config.yaml
d_model: 128
activation: "squared_relu"
norm_place: "pre"
parallel_block: false
decay_shape: "cos"
doc_mask: true
train_tokens: 264800000
steps: 8082
dataset: "wikipedia_en"
Each number is 500 + 40 x the weight over its row's rms, rounded and kept within 0 to 999. Layers, rows and columns count from 0. Numbers have three digits each. The size before them is the row's rms in percent of the matrix's.

# layer 2 attention value, 128x128, rms 0.0514, rows 0-127, columns 32-63
077:529527519520463523493566518495500455567412452530497565507458461469496541521463457492430497511474
084:581549448489527571469507501458475485526416550510486515461571487450560461512499453495530500500513
081:471540489587523501514459432525449476471494462474499447483548486439584492493465560486480539497538
104:561447542483481447442471487428486513491504507496494569470520621520539511512450525544514523509472
087:469492494520464561555471580540517578506539519570491471519489476491456467531466531526496522528455
086:460510516446415549457525500481520528501469465525546468514485501506528488527564508517518529500462
083:587429518485484444507489480494495479556477578479474511480483539507511469467493455407475476536502
093:484492488496524578526536501570473574580512493558474490553473410454445489502506432464498530485476
098:502481498417514464489506480591488492474557468512561505473521461583510424523468588565467560497435
092:505473512488476505444506491530461513573520503473558589510479508537443533438493474579447542490487
080:574493520499521517443481475495523482530489440478494407461546442499486551472447536591542477492519
089:443483515509422552530494527540474449521488566527452494484430515451493483422526546503490472532504
103:561408491538528540450467481499506472534474427483547527447497469464522520503462481494491474539495
095:462471533540551554536561504452492489522496556496504606597432511561480530512483478483521473466441
077:493496540488427562507494444467505408414520467473516414448488478515572477515543568474483519544520
091:474440502484466425544494480456523470463513486480465440483483496522547474481571560512467507515549
074:479556452584499480505413456449566513481534490517512507547543575551502542585465492511469489495463
087:576446477527468433505387417519541566477516525502504534538498524470574515553510477424479479436467
092:548508435488567470457559485461494461462498505512441425542505464543511433521526530522530543461540
090:530455487544436536423522491561465513532417526488562527473482556456504474515470483470441511538505
101:495541482424516478550560558494515536527542476581460543458567504505480495563493478580530498505503
094:473459469438503417436483538466455518554517503486532513479501538538487481521524547600438526483460
101:527499558499468451520466505487528546541505434493492488432615535516481484415474554591588429480515
105:546512456431529535510500576540467544470479528503462510551430419399452430472537447464577558465475
107:548520455549469440507542518515520503539462469506523493556483534513507446537472461478396520450508
102:548535520565451483514472458459533576447537577523454504502554578493513501456474443466521502472550
094:502444529520529494544510476444481467557497452506522548515447469462473523574481480439503500504514
099:454534476505414509511499495452435481456532510494533479498489598549504562537491502428513545544539
090:507494505540535482473521458507520475416485524485527534563480583579463519457508486481563490476521
079:508569514437514538551476496517587481454475547453496457472572517492469540497567478507528495495542
088:589453514471528494458577519490532438448533501533467463533493445558490487546525452506462534454594
103:530439513543527550546425480444529496474487521452457588551434523495479463466464440426521465465437
098:527532431426620420489485510500509520484482483521498594553463454505524539532504479481514464473441
077:548532518497487443490556458504459551532542509522541417517529461433558441464520461557492565484484
085:474435528546475547516562628492522547405493507501459417559516558528378489498475481559486490533545
106:489452544460528504579438526553470466482533515462454486463522511478455469530504445533530460534538
096:516511531542517510538523535524498475540491588586455538473471479540517509434520572473493609506448
096:595455519497452391487539550496520494561520525442514479433511463513526431478482510405527509494517
092:515494497483462570506427487538532494474513529463514556449550456520463538580483497507545505499470
093:547538384480537469439493475502465527461548456569518493528480520498582486535504544500537530485430
107:566450536519464509514610481479448495570519521517456423436509472520407446533506450482469467514489
092:515539552474531483477520551443451488572478479493481514468442444484499531553535528568545458508513
088:521466451477483538449436498459521520480497502497519497479489490556550540623493510480471511519481
090:470534524576463631528493500491450560470507497511460457489550512491488537453511523432526516516466
090:469529514401522531552484529488502485483522524610475581516518485485516467432516466490589551453461
094:447533502476460507467529464535499456545444472525471462529551518480519546476520545544495436514552
095:462495533468476407458485427510538457622496496455514566466502493535444452510480544438527444529530
095:434466563486498574491481477490434573505461455525535489544519589477511557526556491497475480491534
107:531461543524510559413503480544466456541497508512466522491596425570427447514457419553464541497478
089:531452433536518528431451453428483470450445504486480505534485533540445530479464467521492484475431
093:536454479439548472481485503456537461500468497452529492446510508499482488480480501531432447587528
083:496494478526534512490462490454442462541485533496485506411525525578565533542511543458471461553475
079:496450510505516489481480549428472437488472511563531537554455483457534510522519509526529532491522
092:553411492471482437495446576462456505443551484475503562468438502474524531567475509519484500519481
098:453545559546483527517520491463505550487429478462422512529472497465421501416498514521469491470511
086:599428460514528523470469560448520546412514461493426465481509482542508496547503467494556608498521
092:508484527518510494470496481498533473504468508555439518522520441530511424450453475495503558537538
096:421430464552494463493514506510534493502492492436493486514481519531437484456453469488520498544489
087:535472429519539489479522535510487496516468467515508461570495483436531558508536466592491498503528
098:466532534479468486553529501555421532516548514529510570453496522452521468510555494518524549486488
085:491526478576578545547518526537424552523493511469490482469490479546460530546514484533552519490475
084:544463560422438487502468535557531509443469546556428480485537524487463533453466497544499495510503
100:494538494466514517447554515542449519428464547534426456492538491482542521446568517464593549467518
078:493504509491490525586536450483493445592516469451531522559479498466482471420512478538441512500448
103:567485516463494475524447472448549426457540558466502405511567505495447511504491483544507475515582
115:461508486512477506515520463565515474507453525498480510491546657499548462450481528478486501525512
107:576476502451526501469559516474485518535497516474499572598484565500518525542494472508568471457503
097:509506520590495477473546481515448507521491521504507481484491464543543406452526524570500486414485
099:473476494477540474446419509490454431468509486493511525538442523514509508542561463543534568518539
107:510571522413562495474507519559474511538473449505509577416567479470501535474480506526453474454497
130:599533541508481469558494549528567514529466499531520525486523506475404471462534515533467556489521
105:534425490459512492472502548430577487453550530497527457491562503539511541492442534558570532546528
118:514493533492515565498476487519474504478498552505480471503586457493507530411504586511465484503446
104:526527488402539459458507523467567439581470432456519507390480497575527483534486472470454478465496
100:587458547487454553484516506536557487476483471535566484474512437446457466457506506483518478574502
108:451463469486519439444587562434470534467535451587548456460485481593507524488462509547523532523466
110:509519422584478500477514470509462416433507500477441516528574506479543524454534490487452548468560
104:510485540552520561491519496500558520461450446536451568534442465466539470491543497475441472465510
122:420465463475500506503471575521480432476508493447544486466484446502533528493511530538606553457537
098:489549487513492572481506442593494496529464504477558564515543454500443578504479456476537494576483
114:480454512411560561515471540414504576470446482564492543521510508457475485481511507475518461470480
105:485477550565541541498443464510450445517498592530517522511519456543507509463488533575470509476489
104:463478584475530490493462513486496480476471495510494470473460525496459453491478498448404448586549
105:481452525542467485508504485519546591510512480518486488446528497542514528582417560490532464520530
103:496417457481481478489452512458465471513513434484546509444501543481499464631523532518450492550528
112:516536500499451493552500444477504500496532482567463540483517514515478564476440478495503502529568
103:470552404458523473479552512498465574507529494463485493454525502440520494516524456468484485442556
097:490493484547485537565504505526556545511428482601535540533458455442473473567512532536532423563485
112:542435528535542483461470546492530450466468546506434431514430439475535521448544520472526480513508
108:539430492459504456498470500500459450446509507509489542490511516498477567525483524508492542494559
110:511448518478472414553493527514502488496476510492523383435449476493496547519479558496506456584558
099:505456496508554439468561531474530517537428498483545451475485446567429536552520506535470490535524
103:558450476551529479489451509531510432557431492524479637482498537503495505471524556485467478541461
120:567524471501481381409470502485533450573473548496468523456511472496539541541504461486504491447564
119:508561458502503445534502466476478520567505482509495516460532496429520522541507457524458500465471
108:506462523514499448484460475547513528536498507417503536488518555545470516521460532510502477520497
110:494519481563491534491530437568529429503496479524457494543417412492436442473565425486485498542455
110:536451477465518507482527526536493488435505474511520527451478470434510496555525507451484580505579
105:468462494542432523516517516513458613508484523532512529550497521473484502493525541505482492498514
095:485514535516441514558526499450553587494512470490484506495412483496510490519500512492551481502559
118:464494447462536505450526518523456542503473500378475549506511483462448536599563467459556504439588
106:487540525494519490479512521514511503480525504470493415519490495473479483459497485553456493423445
102:511473511481511532487516551450394383491576527444520502466546563539545455609470465490494491455478
111:395540530477491488482520536500516468477526509466484547542481566463517548527546438498477466470572
106:499513503494487527505560503549470539534539570406435520514510539424493539510482439441477498501485
095:476531427547505483465538508428536490537546519552441475533507563492404549523489548407513406481489
108:535468592516520524478484417495538491510447488584441559549532536476506516447495545461458459526511
099:464473526451510445546454525427451463523487531516491450453511505537539493540519470563515485502490
104:464480521518484482467452536605483488494498505518500599493498501502504533460437503475481488508497
116:508481536508519537479544532547489542498454486482527516540557538471509499451511536480499549518522
102:474543477457471531506492488458481406496524552452530522538462514464416560416523460478558551485454
105:400506501473495544608534488480404601530485488557437473499417488550496522473473448539498458429468
112:554455517489484546478477486482543539494526470526467535558582512497501502493470450528526483509419
110:489495496484515418530517474501424535540497477475520559390504538524513515507499555502488522491498
098:448540527525434431501515460562491624524478549496473505476546532511498501508504528472501563553472
101:510498502513510458528537473555413442437482504513489484486431473470460577466481494466518535622525
111:479465420470532424507476523482477504435485533448481530443498569518499490525497472403440528505551
096:595452489550455453481442480544510497532471525481480519510484501440530463521552432542495516476593
115:491431517487524485486498534403524449503545531453534470503481497514452465556497472511556510489525
097:461504479529472446441487463485480464493482506479523437504474528500459487482556486554527475492560
097:420458496490547553495502499541410503506504508517580547491449479489569434528454488462532485523457
108:499547496520494459536490495557507476559484496447505495553458516432527567493474504473573510561499
113:496537445500477524463472435469414549538492524459467562470555557502516485531562463579534580421492
112:539403476465547516534574601526538527477567535526483529508486440482499477456474496481548473480497
116:536472550432427511473548605498515545465463513470547495537555449499476518508434563583568441486465
099:474504465420418538530465426584456587462473573511542550477530538468520476515483485568551535551499
113:504487548474528528490488473463540530449469429488478548456491526450541549484461455381524477449493
116:491465522440534512513476464501487473477498484538401543475394529582522491433489442445518499485559